Weights of a small transformer language model.
Size: 11 layers, 3 heads of 32, MLP 576 GELU, 2.44M parameters.
Architecture: learned positions, tied embeddings.
Training: a variant of Muon for these matrices, 160M tokens, 4877 steps.
Each number is 128 + 32 x the weight over its row's rms, rounded and kept within 0 to 255. Layers, rows and columns count from 0. Numbers have three digits each. The size before them is the row's rms in percent of the matrix's.

# layer 4 MLP up, 576x96, rms 0.332, rows 272-367, columns 0-31
106:115101123131124138047188156149114093068141114149120159143089144163150118147131119155144089169097
092:078177122131111152098140108121166091086108078132135174114117101116114154169127127102109116202155
096:082153039158157141094136106126165154123181129098133117113047204065067086093137131126133103153094
097:139149139099135135126102136152133066148102085138109167153157148168140067083093144142125051085166
111:163149140118116129140082079103117121181114177088188148137157128102182079147161111125143112113127
101:081105135148075101108184180099130133117139164159058114165126157116105135142088140139157181201188
101:123109155111113205170144108142139085155144109092180149110120072076099155150076153201137167108148
091:070175090130095111091129107168148110103129114196166064146120146111185200061126101132093129151139
107:084080159108119153147180090098080087125181144092192094115146094152181174057104158176133156101107
097:134139108159129124094100154113128108206142141181124181149165123057167124126120144146175116096072
117:119190093137175090134125156093083097169140182159107178121158145104099080126116085143144104170106
104:169100147073108089145169044146133162102107139154088161167154087163113205125117118143127117145123
109:141164108156146109150137123115059097105095150138115135192144094085145106120165094176132129124126
110:164121145133169135115160225153138104125132103136122172115154088179076080163061141092090107097156
115:166157120134073141130113157120094095104111146114156111194183185089112150148113149099103150139148
110:087122151158151152138135142092135141141060198133065173148136140096124063193095134136127130150127
104:137100124165067087078156116166121137113131169169130125143109130099129072150114175139061140160213
106:103118134111084143097136116216123104143172132163138130117131119187110122130137162129132132150144
091:062039069102138137120180128127112157164127153098070138053199141083129106123149104136118153116127
110:163066127117120180152189133110155091138112185088084157111145109130146154105105055181137113157155
100:153109130124205129164082110154073127022187091189133115137125142094092115159133156169130133153115
121:215177110136136096100102123125078144215100106130150132082102099161098143139136102169156151128129
090:126167104189109135133106158102154063105102193136218117197143132092168110139099066109136110149128
103:140134123099181094101152150186179073095104141046127117172154135137092160147139158171112127130138
095:084144103151142098114118146114124117099148141081129184142172119108121186100157094163139064101146
104:129155125104093158138149181076127143079090115139134136150110124171090138125146154102163144124176
095:121102112118047125141112114210161138114138176152146174084117143111133089123142099164120091131184
087:103122083134131107104108145086151147090099121097111159123095138098090153126101170129131138203107
104:129047131094128138126183145156094074105099102165142127155144083165139125068045196162163118148111
101:171064107123147142085212066116155101195091149122109155138125104190183160150119085136161170129148
104:102139117123142136128110150110089036103129157147125130094081088119133104092153131107114129128126
109:125197097103096101144202190088148113100169132101117168095111119095132148156107129182085094150156
115:162122147119131182109149168122122112116105166110150079164164117159142171099067111181104146143145
096:128205128153111147123140150070146143176065222147170161077128120106046159132114079133122139172100
090:097057120152163081182104116142150093170156110097174122148147146049106137126140124091140143163110
097:172123088104137159163119077128115109079095095111163179163164107177105126160104152067184130130135
082:168090146179150147166150139136131114147079153214132128102143080143092094143080142102150126134079
095:142160131111065164098103091104171110133102153070163134181137086077098117132104154160070117166165
097:149138143131124125121197138150151123112127089162047165101122159126166089110108128087131091110107
103:076170101132085175101120142120093108123162119105133104098122124166096130104148190157117142131095
111:073093120125118129135146144147159074081177197160141103078168098144107182098179126176111103110113
088:112118117166104101127133117162137107165180156149141107155130099091046127118123055154102149139179
097:170151107099130114124168093149126105141145079134190099209121135113127109084141125097118131107120
088:138097141122142127124162097153109086089164101094125164105118102135133113121209122171163156125093
111:140127151134096163115106216082106158141135136106118171102131129141128111110128174118121159150161
096:156131061160164177096124106137129147146136120125102126176112081111105107123104107151092123153128
097:117092145143118175163237161134175131110163090092119121201130100065129107105103088126106098105155
111:106162096077116155155153085102140082126160122083162150169194174102110117164063129084131115141139
104:087127100116142145119201099125056071140104181116140119092161091123118150111178169202135124137172
101:150091125112142158097151075160099119127133106082144133112091121123125098140154125131196133141098
103:185078151159106148159141145143124142121073041108087127121104122150119145134093122068123092113073
100:162133132130110125133086147139101119112084099200126105156120105155186186082152133120145172157112
092:098136120132125119159092103154115096165152086113144115194130133068107178116143141150171111119164
112:179178145123143143146075113094114124091154170159157163219132103166117127089111100132129094143139
111:095071068194149180100138149106113091102159139146080195076167142099087111111112172182106137147142
090:167093129108103145126125050157049104127086151082174091134166183178117115149103135099127108130122
106:171088188129142100052105153153121150134137113156122146156083123176117105087166107191085133087110
105:093139143156157127120110097129074159080125175082115142168099111132194112157082171144057178089187
094:081135086185132193165113121119209116112182111095134154104130120118082095102081166152084139086111
102:156177108125116179111112169124118171133071159145088112133067138131155194149196094186127163155158
101:129083135116142207082168115160163119099158144110089100123146094149143204132156110150155092126143
089:186067127078142095130093054103115127131068121146105142173130088107171149089112118149136154168081
101:154121090124083072109108122153165111165081182124151142153085134165125146148009088129138125150081
108:110177102140144095121153092109143091141126134165129127130124114102137142152142139133141074123170
094:123148138137096130099170068163095123100159143107083154159113135117178085153101180132033148137148
098:121130111137118168158069115103134165160091166149143144180131140136126114101116149112144119144077
097:200085099146110080060109112169087139097139071093160133147093087145177142146182132098116082081152
098:090195174097124166114184120162172100125136146078194162120076124108132121081105179067119138132133
090:138104067117151114097158134111108084107207110140117093204157162127113128127173145101164113173158
101:177085102087132110122094142125111097116068061158157057109172094164165118153144166115156111196123
086:086142140173183117134203131160173087110128122121134109178102159151178120114142162118098127208083
103:152168116182084189160118083127096067135130147155113158124075102061159165122147069110136093116193
102:104125158146151149181149137119108171040140135230135104204124130154085173168132106123165097108182
110:106067138099089120178183132170112112100149158087134095121092115139142117156124175122059146139161
089:147113125121141126170158200140116112136139131132114167112070138121077106100149191163141097126176
102:139177129169171122170068132106154154150173128137153090118149111125111073110100162128153124180123
091:133175131170144103140157119110134093111151108174142142141115098121103084126118104128089088098106
085:156123151068118175114099074178073122154109161115116134142212053157160138147107057184139092095093
096:088071102192142141051148152167143126096115128087132142121123134186115134116159134121101101179149
101:182143182133121145139157083147065097177089115103158117183091122145172163140104124124188110152114
102:086131070126097210085122125149130125109109113088121107128157110113104151122172125143108161115124
105:125165134125074099120158142187118123102106113140114071162124104149049116166099141107137161117113
101:158141106183094134110156153132121107104151166138136208135165140136137155217138162111129122099054
103:154111118153142198090175146118170129148076197122141161124141055154130125213111119148118141161102
085:161171166139136114122152193122108110110146094128115118099099064141149117181121170149036086132102
096:148140140080147113131108059062127102134148161131122149071130165124072065130141151091122145182103
099:087134149128141156065069114157102097148101115148104108092100115157058149099108081116129133199134
103:103131107129127118234141136075081133120083127145146123167103113193116132140169121153122079173115
092:128186108128142116103134115138114105096120217191145107178111113130100208181157141147120127125135
095:110145093127165084143144055159135202108137111091097167107152128145215123068080145115158119098148
122:085082155138141126131147167146156120151132121097114152051161149090119137167185168114099118163064
102:138128045186086093144104091166116138128171150137205109165110120170145167069162069112130132126120
107:078150140099123148173173062149180126069174133143152169088165116123120118132124107128182080125144
096:150141137112180090143141099169125118141126105147118176125171163169113151101113103171128145099067
095:078144170170151125156123142124121162096124100181125126094104099117086188100161148158057113143169
089:138119070106123059125083151091087100139085113084127129146195178119105176116097144090180125209118
# layer 4 MLP down (transposed), 576x96, rms 0.129, rows 272-367, columns 0-31
121:102172105081092076178107083123099072102133176125113100119089081110129095149166116123133069161094
091:158103122138116088172090162113151145122119138064209083114090101112188085113081065102154194125133
107:110134105097147078136044155110078155148077115179159107124149140164117130140107129161126157147081
094:139132122160132162171139111124140143173092110109068148131093114100129130165172167134132229137107
111:093092051139097184110139122152112074123113100154086069144114095120154159118130164069126122125130
100:117163127173071144184114177141111064091093156079096082097159099122142145168133110103161136122159
101:171199151091148128082181165145111153036138119145122065125105109151111126158087152096104114081168
100:160089148107196100111104086097161120148109197087130204097130115108143108195126113176190176133083
099:123140165149179138070092157163113144119145098129124144118088137163112184170098100177136094134079
092:051096183112158148161181124105113170091150114090081051105131114093142148152136114109105114106153
109:126162173127100086146133177195112145114181124150117112118128138130106137092100157063097120067107
090:144190143194126108098117203123122104093134098118187167116097175057144127146125145088156126138128
109:158125181096125126104141087109177170145142096106168114064130133151161102131087186129149180084171
125:133085101162081167103100104078109141096077062156156071109140128125161212150154099150095146123101
124:186160184092084147101134138098146085137100115117067138108121085119190100152132152138094129127141
116:143106200186098133085065169099098128095129107107162125122121145156147124134174117114113104095153
102:103097068123145085159154142123124121107094087096132144103122148091062108116217136139120154159084
098:164139078165146189083166102081170147141118134168104144155103141065153159175134120138101140127129
092:112164094110132095126095138103138200092134092081170191140111108095106135148142104139152163140108
107:060143145129113081103145135164115228119088120130109124155066128225091146114137162129155151112179
106:097079136119109155120199195096131156155128122122106129099154134165103096104137178156103113112082
129:131100146146158165108131161076159174197129124114142107155142116108113100075123118145039153119104
089:094073147155159142134193113106064131131105145148110096207144123152144065154121079124094193079157
112:114150142049118070126095127170133096130173120081156096121046144090093135097097083105119131138199
103:137097150126158119096096129070166157141114134098093110181091134178097138170084187087149146129131
112:133137109088180123080080141161107127175175128120072122085125160135125154164152097186128125102141
076:140152043163124116120168159108092113163097096116165103092187132132171123178103137109103128110087
090:109112205132229118178095126134095148136150157150114066083135145146139092128119134147064143164123
106:116125196101113134079106085140146143106196101196123088091101151151150134161146184100134116156079
101:114115164032185150113106116120144099132118121196090095158106125123154133108140132072130149164144
101:173097147145129095131082129093127181084092202165158163089115161081153120115088109124148107148105
111:103133109116147134181131076129158136209145060100112159115113084134081056084147129135140111047121
115:098116123110123178121180152109086110074115102141109116082144142114120109185157110099092110155150
097:101098164159147146151209132098142131155117175122124094121155134139074105100085136105095131113147
082:117076158101126154050129128185153152168116136074090143133156127117139181141087135118160166053141
097:150135141111131130110139166149059146141061149168140085084148102127183132163125115129128169111152
090:149124121086137160117111096160198085119140172139147124120180112084085037117091192120138156077154
089:108118111116161119094136176094137120066173097091130103153130129096133142106153235072073193120139
092:131147168123101117134105131092100149120116199100156171126105146112130126110148100139130166120150
111:204110085085153165069142118089114109130092137152150171098105108134157082171089152051152167060146
116:132066102128147147129099132184130104174059059098094109130136118119145171093155030117148162156203
084:070150119157091156171130156160155169115109084048120129098123074087135146116164202132108143065094
106:168085161144124088109136134128142199141118126125084123122107166107161114111104180096137178135086
084:118147167110113161106176090095098119173111182092119249125171121153129127076102135120127128089070
118:095125157179097091126153135093173106081134082192169144152053125104106083166130145155180125133134
096:146224094080098061115128127095106126169155072193130132112076137155134087127111135154136124135123
099:118154061105133128159045122118128145099125075109093126093121176190139165136105115110156188174111
124:195165156102098154158129137124154117118136164117034140141101118163156161107185133140107157096149
111:146105175094144154121081075056146133136091132137118145124084103160169140077101179139111196072175
090:166142150141125114093082160106128120130111146069072111144176085115133123141125145093101144130119
099:126125114113113114159141074127139073156140115117144115126162137143105128062163141117162189117138
105:119140062088147089117154089134142094163173106071112156110130186099083101141144165152146141113106
094:129115174061104141093131110164080160115115111151157171089079138126183077088109089113123105100102
116:150115173098146095086169190154142108072079150156158109100133190106143186112090172164161104108113
107:163135094171174150098080072110121115097169078169076120124154152159116109141136135070128064148166
088:134074161118141143145110122098074152154119135178098132135106089162151105132146099081128106151164
111:098157147114085148104124091141211086137186085095174104131147052153170224117170102095122135117088
107:128124157165069118155132146115114137100147130118146149157179149106132089095079118097128161110169
104:099136110128153112116133165161115128098181102080169123136076185151099085133099139167093125111117
104:186187141123146153105105110109148096122158127164157142105192092139137162154077130086072103204132
102:132068145146151070189104107106109112208149170081168112063159155091098138122118154130111113077158
093:077150106169152151098156220130050107123208111175125103109123159110124101154115168106169132150157
093:199188097067153125127129188125146087164161097047200178130191140094161145075185137195055134163139
104:151132091126119110129181119147176088153071141114117135155123122094049113102159152065184070166124
091:103116127139195106138106118105164146163098092139113100112103121103159182188209139145132076168120
089:139143164130129060113178126129130124139136150126153127113098097098145101109137165090157079127145
105:115103204095126116151140193114130154092128214119096139105193110064105063175141131151126151171148
106:098125101122150109173169139140131157105163127095085147133127133124186097158140196119141134111079
087:177076128133171107114117130070146169127105152156081192131102191092162124115170108135124131169095
105:093109110158100115129112088144149097159169114120099191108098141077111139110106123089125130085225
093:156075116132085089168114140113119119138105183110112164121200108107150112100097126119100194119136
099:123116186133131162062124206147159170168155150129095121141133101183128135097092191118144133125084
108:176118046101156051124112131130111111136172127135128152144120087144144055021115117085094179119111
123:161119201177098127197137126083131178127157073131160031101146076137160096162114121065091149097124
086:133105113135156099146088075145098139125118141127176077094118082142122128121095141060158134114143
095:143110137164146137149156149137132153121098199117125109120045119144171206185107143088114126119050
078:116127147078114152130099122200087187106110124145085134094149147146187112073122129130158132115174
090:132129114171141083156102141099131175175112164107123155121122181162107077103098187083091111132121
094:143082149117154113086187151160123065116112098107134134088126140142160165076150179130105156111165
105:034160098105115147149109074195090137116139095128111127112182160134097182087135132131142133131097
097:139125104147118098091062170158164099118078128171140109118125135150128180148159173075119174098113
098:124116162101140148080135174112160113143101052127067183135184125136063142152117109145123155156120
091:127108165090131110154114136114102137127112049132137146061112175113136106163132096082198184154127
102:067144108123102099162183166123101158087174149134187090142105156147105074099125149091135087100166
075:088083105124090143202155086152112141168123152132146146146126133150073101129172119117152157118090
091:151123054123126133144113180170082177135166144092147104102068116121141160148113089183190154161115
106:122124093124128157102143129078130148084105127158130119136121090134164102170121162149157131060049
103:140128113110155129135120135083124118153142134076128163127140178110131124154098130127044122113129
100:148106154108115095136155123154167129126145099116074152058128086095166095126129077140176138102106
100:179151144106080155122097114073178094158155127079150098186163114101181089148189103146165201206115
130:136091112140071130140122187235089163113114073154102081114197138104106167113149098106122158117086
100:110141168096180136091118117153114155093169138148092129056116132147142097198119125119115141133161
104:112095157122147110113093152182121102167110078043103118143180157188154137122097150106128168087113
100:171117105157065156061100113177144094114125128121091100141181141142115109097122108085077134122135
091:173131153124103156133153145133197127160119115043115094161115112086136147149152125107144150056198
102:109062162143132136133181113142172170170159110116098175096084134173129077096136104154078198064138